Weights of a small transformer language model.
Size: 16 layers, 4 heads of 128 (1 for keys and values), vocabulary 16384.
Each number is 500 + 25 x the weight over the matrix's rms, rounded and kept within 0 to 999. Layers, rows and columns count from 0. Numbers have three digits each.

# layer 6 attention query, 512x512, rms 0.0587, rows 21-40,149-168,277-296,405-424, columns 192-255
484489510501496470477512497525489499512493484495520485509494490504490478504528512503503474477501482474535479498522473500477494481493490476495509498502492505509501494517485506476502512515493494
504480478481489490514473519512513448524492506539523473478478480506486499498491505514502504500493516504448462521487496522510503510486489499505495510514494516517488509547538506488532498533506475
467535504516476539540497519477518514513513475522508511498489539491478499496502506516501526494479503534580547512511518487499515494567495489521513476460496506468505515516480531511490517494461511
496514508530502543511491510503503515479504504501476515496479509456511513516522496487490513498498482526520525487496495475484517494505498479517508503483478481497498511534505514515481490492489504
478512492536501527519475537508487503502548493506507501518475521466496524528498544517491518508491529533464519477504513490496512499526474483509507474473489516483479544511513521511504486477511480
481502514524454506512503504525499503490519502511501502505492496449524518485485557492502468507472520518463477499502511498498523485498474473536510464490518515482500524496536508508496513501527493
502473527536491479482540497494509498505511495461511502503487484495493493500521440484516473518509504451508454468505507496512508519501507503497525461509515475468515518492480493534493474493485506
464507504525465520537489517497508524556511494550526503532491505498488516486522513530482496518496512548516512490492483475488520486502485487550520480487493490462498504509497491509483507506484521
499464507478495498467501456503503505507444518503492510478515482493515487501500494504475465479512508489516506476474465532512517482501471481465548463508495507479454476493468458535487506481516476
513492507518464501498495484475505498488497511518489508511515504512518490497506484490517491516508487502470479503446484471497505483485494519499506504523488498493471488494513506489465536487553479
516488488502537480448512457511505495500508515520466474481521486529502505479509470494496511499522499500560535506490487499523503505507510525479493513506526507499502478455496486557497518494491499
551488506515484517501522520482516496505458495492470500513508509506484526488505461479494514534518501462471486497490498498506528526494502576504495504478513487499493525486462487506496506484487531
491505483471504505491465475521495461500491522536519514542487514483502463496525485517473461470507511530506502499510512483503494470523479464460518481474511514481476503507499496500466484482523496
498490495551478475541499514517510475506485501494494508486464493514540507523500516492464486494491501485485522492480497448502476490479518475503457476502529499500524524505512516521504514517522508
478512478470525517560491496483480514504517462496521501499502502537496477479496505520509509461516479530498513526535484457454491505529501504496494465481493477459495513537450520485482497506471519
511499505526505537521482519501473486505487474516538495499504530464512507500496544496477523494502509533475507499503511511502492530521511499511486452487505486542494506483509512459511528536504489
524474480526488520545496534523515481543535510567558517508481527498515473492545508535516474516485482517528517488512523480489507490527480467542522493509511512528525520523507538463479518512500460
533511499472483493516534511509507441476523478480480459460515499530499530504525508499509512496502478495443495487506476477512480548502510555481478517487515501511515529479479503527470506510461547
492504497501472482519518477516491479499553493527497471482508503508499493517524498502498504509509510465444484466489492476539472512544488537497522484477515539516522533502477501518459533511476494
464513514493504520575468531458536567475515492482502462498501550498490463459493531470514509522519499550537521525514479500517472526491507460558495475481497484527492499505508538492523491496492470
489480478469517462504549474515475490530453479458522517520542467486471494494551488506494483499518491490541507466520495511497487500466505499496494523493505519519506510523472519469452504528489510
486458476504507514508477520511486503476488519492538459508518476420488523499515515510498471524492494469502489518512508524523529512500500473495464505503519501535506472500529528474520499522518489
507506519525450516522461530485553536484506497531497502497468544509516512483481524520508491496518517548531495503488487446506500483524486503543549465475494515472469486486493480537525521452450483
517451510482480549522505532497516449474523495516516487507523503481532514473527508503501504494521485527461479514479523470489524503497498476526507486500490525502507484532470481484497536521470494
485507477526464510524464528520490531521515493530517505533482529481545526506491524505527478530478556584470484505483493500520491481449442500546541454495470508523446526536502505506488471492525492
479524504529444495540454516495503469525511506522546537493499512456526514485516553488484489508495475556449452489468477470494481521520487478550540507461488509523508519546522488503505503503497489
520547481498485478551520500508557475485521479485429487517494513578513487479525460507516494510496489549519485467513503505530491519460521531484507463523483458512512517514478476518483490491482508
484475514548484525500479531515496507545499543549562516542511527464503492459557520505518450544549469551498486461453538476499519523470481438555511468497497506506467490505508495476481497503533490
510514471442472467454479477516509490491460491489514486508529465508484523478504478526534454517487486516471512507466497524491475494457511503499481507496536493514463521495452529499503474556523517
495482536555520495480523546510468499500483519515555494498529502492515495491504513498518509526527492486487458533471521494498507472458520502527512500497479525507496484545511493461467482513536470
517541484485528487489502472495487511504539475495429455482499486517468501498481465515501544489490514469545562492505505497487502533532544569469458472500523470480490522450482472547501521471465532
521496482543522528496517513496508535457476499546479518478494523482518491491507505487534481515462530490461490529497491493508504485465487509532485471501488492500501475473494481509528512487539464
493493475470495515517439479530518473478491469513534465518497491512536519495487517556530478502510500551531469515470532498508473517473463496507509489507552507521488479516477515514469499519451499
509494473553479483526492512540500491537508508549510529465492507499528495517450567470494505495479540580453482495462503500520478497513489462562496480487472490505504492512477508467513499510534485
512487494479518487491503550523500492504516484466518504490482489505540486513484535525528485481495476518435475515485505461503518512507484499513491473472467525477521487506437531445508467529499491
501484520500519544526497488508490504504497492460534488513502480486517510506531516513499499531507439504483489487493505485497495516547478500516521494499488541512480474485496535475492536503488482
470490540527522569471487543496535507470525563585553518483494530485533417498565536488513462488540428536576492502507537478495508460548421400548547521517486515551504475562547550438482518541506474
498529483492497513507472529496511511475492469502503487434505519537506512483499525495525506475497483487453485521488481483500492530536519514465499503486498500482516522490455497514491493473492505
508486462520472530523468507494482487498487523544479504487551495491492501479493499543517521513490510438480435512530501501518490498543494509478494502472501547475509513504499464529473516511441469
487511562485500524488506520449564549460483497499505489483475532488527476494517488470467514491548486520526546485481516503482519523552482453578480499504465488540518508493521505526511512486548512
507459512491495483482501492541473486485443454499520497541530482511477522496523439501502470477490470566522498471526453508497508480475506505491481505503482485500503509534528489466535514515511518
500471492485525504538469466550505490480477498495517483530502461503500561535514464457523472505479519512455491552512469522490454506495501500488500483551507507490479532498515513493510508498521529
504546498554502517530509501481519508492502498531502508489491521475528475492531492523520491494483521470587503544504555498496516516549498482520488493488493507468508515487481515547505487471484469
526481535480483537497508527476473503479495473520467557509469513463521452525482489524507529504493504511560481507483561465511506491488476454527503499475461522523509488534494513515477510468462499
479542462534448512507511507494502537479478490538531528522494501442547484514477549502502476541502527529495424544499535514523526496477496470493487483483524526519468506522519529469492459507569478
496509495552432510537477479452524489495491510502522512499527488421506471459493563514493487507484511507480425477499525528508518493496498457518506540503481539508512511540514502460491501468530484
528513504552568489471463510476569485522507485455456499530522517528494457510476442498468505456473515516541491460508530492512525453456554538464540458491522457521491507515450478561518486497452465
528470501510454513494498492536531489541505517515543490491516505499522479458496529486517464539530520530455443475479493554531509510488497476537528484495516533478488549521496491443473486548554521
561466487478550439492512455501518510473494499488471478485531469512510530521537479490490461482525459489516503482482478518485464521471494520456514523530484468497452487515469454508525523514501494
495469523499477492485516504498468493518522483525444519475507500541560504504490504498537531457489497471449461498481539492457472496497493500482495494497509510503490536531505523475484510525517476
531469514511502490517522492498528471509525498509434443490493504511495488464497481493513508468512489488566573466506497466495502499498490529455494483521490485484541486466476492543509518472457528
503506504506516559508486546501531533514509513547466486511495538525482532491487479488500489504473540465509528492487499482499485483508502551477505483492505516506504522479499519543491529521480476
494487443501523476505468454546477435504458506530488515521507514466560503520515488487494471482479510479488479536480510522500521490478504493462525509487568483473477502482506486481534479490489470
515554484559463510505514506503495503526521493503543514512490478509527483502479489492484461487469522537519504467485508515498508483503501486497502517458526521520499513502512505486510487504538486
525492453447511484488498488521542496484495518490519475461530516569511468492503491494527503491521519505509528535474487507494506505532495501520523479444509497462511527498454471523497510513475533
489528494526464535504514515506485525455437509516543506523517460424480473482501537565460510518506492514481502494485503529512553461490499458515482468494510512509481473486496475490514539486499466
509485499513517558477543502516519510515539551540511548440511513521504434485557503505493513510490529483539492493508505518504535483537471458541546496511531530489514513497515523481483532512460505
487526493529472491521495530475509489531479477506488489511462534496468531471508501510508494477501494491520526509485537471498468517510535519507487517462499515516518512507511468546488520472451487
482496481501532509502502495491509468567474490548500467476506521457527488465482526557534501493500500442434408489506512489487500491556513507490488507485511545480516533555510454469487542512461522
465518543476491550503509530465592560411477471494520480481484522545494465522553488491506532499518502546550575484500551490490479493503483472558516485465505514519521493536496516549498510500506525
530445476513509501470553530557474485494440500482503494472496487487475502533517481478519466475517485548526483484505489507481529472439474514489471522504498505502518482515527466475499485536506489
469477467468508477528457530512523509487511455508540462460476494488488534503520510527499487499467515527472496538513504485502478495493535512524486487552505471517503526537517531507527505490504518
523504480552480541500522505514555476472454534498502519502521518494518477520493521491484437479498491553473469511511507537522499508482501514504516489494495504494462489502495522523479532473470500
487475520488465519502524503479496442467499456502510509498548494445492505487508501490523498492521531526511529498501544479509516486497476440487498495511506519503515466508509507535519527486535487
513515474498481521492497534518520523490485505514542507515506520497504464538499542479496443505508501545467490509490519519530527494474497493540490466491495490503476483524527520475464474529555521
502480527535471532480514502478465488493467529481547499482513475421509470505516520496489488534498468514510461505518539541471551502525463435486511548529500555525478484495509523501463490471530466
511505558486533474490506472500508465517470513470462504550507506523522459482485468485500515495498505532567515482517529503493533501477493490504485503547531538498512453471516454506476481516495485
495441478529469525490519514512473500505503536499549506499517506449494452491475512496520534528532463531501471517486524536502554471446492418501483543528512510535508484474509521473456500544539488
503490499511495457463503511533504527487513495495476527469489490494498524494516526493481487482492482531483507470492496517530524477492506469505516513491505485522480488504483518495520495487522470
508510564494490506475479545498451489510531517512513472485495473561532537491509497498501526521496507486465480480514487505464476510487526536485467479474508494496483533507505469488502482510513474
515526504518477505482526478470489514522513493513466497510489433446507515477481498487488517494474503459563531495495498478524506503558496482503481501527511515493541479437483467525499510469474510
501504503505522528521499535524505509510554496504468487476487518524486522521519525495518491477479505446512502489506481471496450508501528541483458480476518463489489542495508482520526524540483474
518555470488491505450458462516526473544478490496543554504518498552515523463524541501527443493512480545523484502486509511547489521484488489526514500502559485473535497502476535511496501481474489
522510513483560521519495486531524445483488502493547505482530496547503488528463526497489472516529498499498495491483477525473495508501481518539551490465513504490486491512479504522486521555517526
483505448510494483519516503508508480513477528473498494478532515518498467529480553529511470434488485503461462524487522477491467462510477485486507514489518520470521515506471543489494500539488505
476495472492470490522519515521519525460463490480518537471516484459494481496503529526483508500543484526452518509508504549533504436449475458499515509507500556503485480493470484498498513505527513
467460519493499530488522524498465507444511554537514525487483524464499428491544501498498525487521452502552447515538553516460517487482477407512487514548509495538501503554536575479466534516500482
508543481511488472521505531508543510515480532505456512475504506567493531516493518516512481475545545449549486541499483473505448504532529520537557510479503507493510514493457485550501518472474504
508534510526470529462488489488520492524441528536496481492515465487517548470454532555512535558493541429453442502527527476454496493547547499490535494525502535489499528512471463517526488490486474
438477510501513538508537500473531492486479500491463533489512529474496465526517481488505494484508478532537519512464531496529524493492471449531518535490484493519507476474480497535489515513491524
# layer 6 attention key, 128x512, rms 0.0568, rows 21-40, columns 192-255
499489488484549500477496491472496507467509508514466462493509521501496508486541484495495508505501492508524505484490490524517444495500542477503524507508515463517489501474510520518496478505509518
509483478475507495518488475489513498542496478458491489486504488505463551495463517472504505475515486493477483523509458522462488532500511556500498495493491539513499489509493494508477488469479513
497485501497488506490503508504478513492514524497570531496500487505513474501491520499497512506532476522483471495512510497501508518455491500522484513507493508518510489502496486479490484527506501
514518508528487495494489508527486505502490497496494522498542511476531450509482529511466473519481484529496488484486546524533506502493496480497470506507540513505527507495497541480489517494506465
504493489556470492493470484516519520544494513528559530491507467528549439470481554464513496496523450529515452515496526507444516524491505481516488519503485533514502508505507490505499495492513484
479506487544484521498501497497490493500502519536522512488492491468529456473484533527490483512490501507496475505500547501508494483476495432517495500470495478475481496491493478475511504492534451
502532526513488480482515499495487515466454510482482520521514515534508478533530451528488519539506500459489532474515490516478507447466523472481546479462506484501486511482493490519489523498527501
500520480529463501503488531466522492506497487505501496485501480484504450510499496505507494522488493512513495516530529510498493502475496472531521512469500484494502459526500495481547532501510469
514522532524530528495456531485502487551481511454471477490471523500521499495520532478490545498507523489510456503532454556498453517488524517520521474500500511535504500473483486495520520473512476
552482465475504550504513493473493464474542496498473459471534513533480465503464543526489488530522507501467485459487485542525499513532553562503491436512470479487493485464474512494524474512522481
497490535449513523547481483499516500485490519488473463499497519501464547493522457511503498539513508449547539493494448527479479480542509506511524480500490480534509517462508477518478497503511528
561503424500490495501512491473539512512507484483491450525552494507465503503464505519468520524565516509421515501523473542467525491491530569502500486526496527480484480524466492519506512520496559
496503497492482546542470486486493506512523558469494502449507515519505497490493503491475523472506495514513458525476476494458484488498480515530520515482497513517493471541451515483454500490445495
495472476514472478501483509504531529516481522540525506541533491527494500479504482518505509531527503470520523505528494478475556521484538505493507488514482485496487503526534465533529480493489528
502480503524501513478483464504527500528514476496521529488538512524490510499501501516525511481482506489472483487507507471515535529512510489525516555501486467485477456531475502479499506519475499
478534520525524433480518481528533612489489532548480556519498514444514497551483516481507471534515544532531544529524551496503526434535455413500508506457501466498483502561509518529532530477481485
498514521498480504511510501499496496513497499502486500511526486541480505520472487501560503509496503505512496497489490486525545487546495506521505501472502503502515472530463482518488514506476506
507465430453508450535530507528557542482461463488491473556549483536473538472462509512475483553477518464464572474554450501461555549531492535491515493525502489452520502510487431553516483525456575
517477447463545510493484499482507493508492520495465504469511476502518516479456494489502479514509496519515483485529485509484518506522480508504528490495541470476496459508481478533474500514485502
492491543505465518482500515490548489449488461506471502510501490534507499526546486511541461526549447518554544494509548476524503460468510433524540553522492506508510507568496530555503518526472464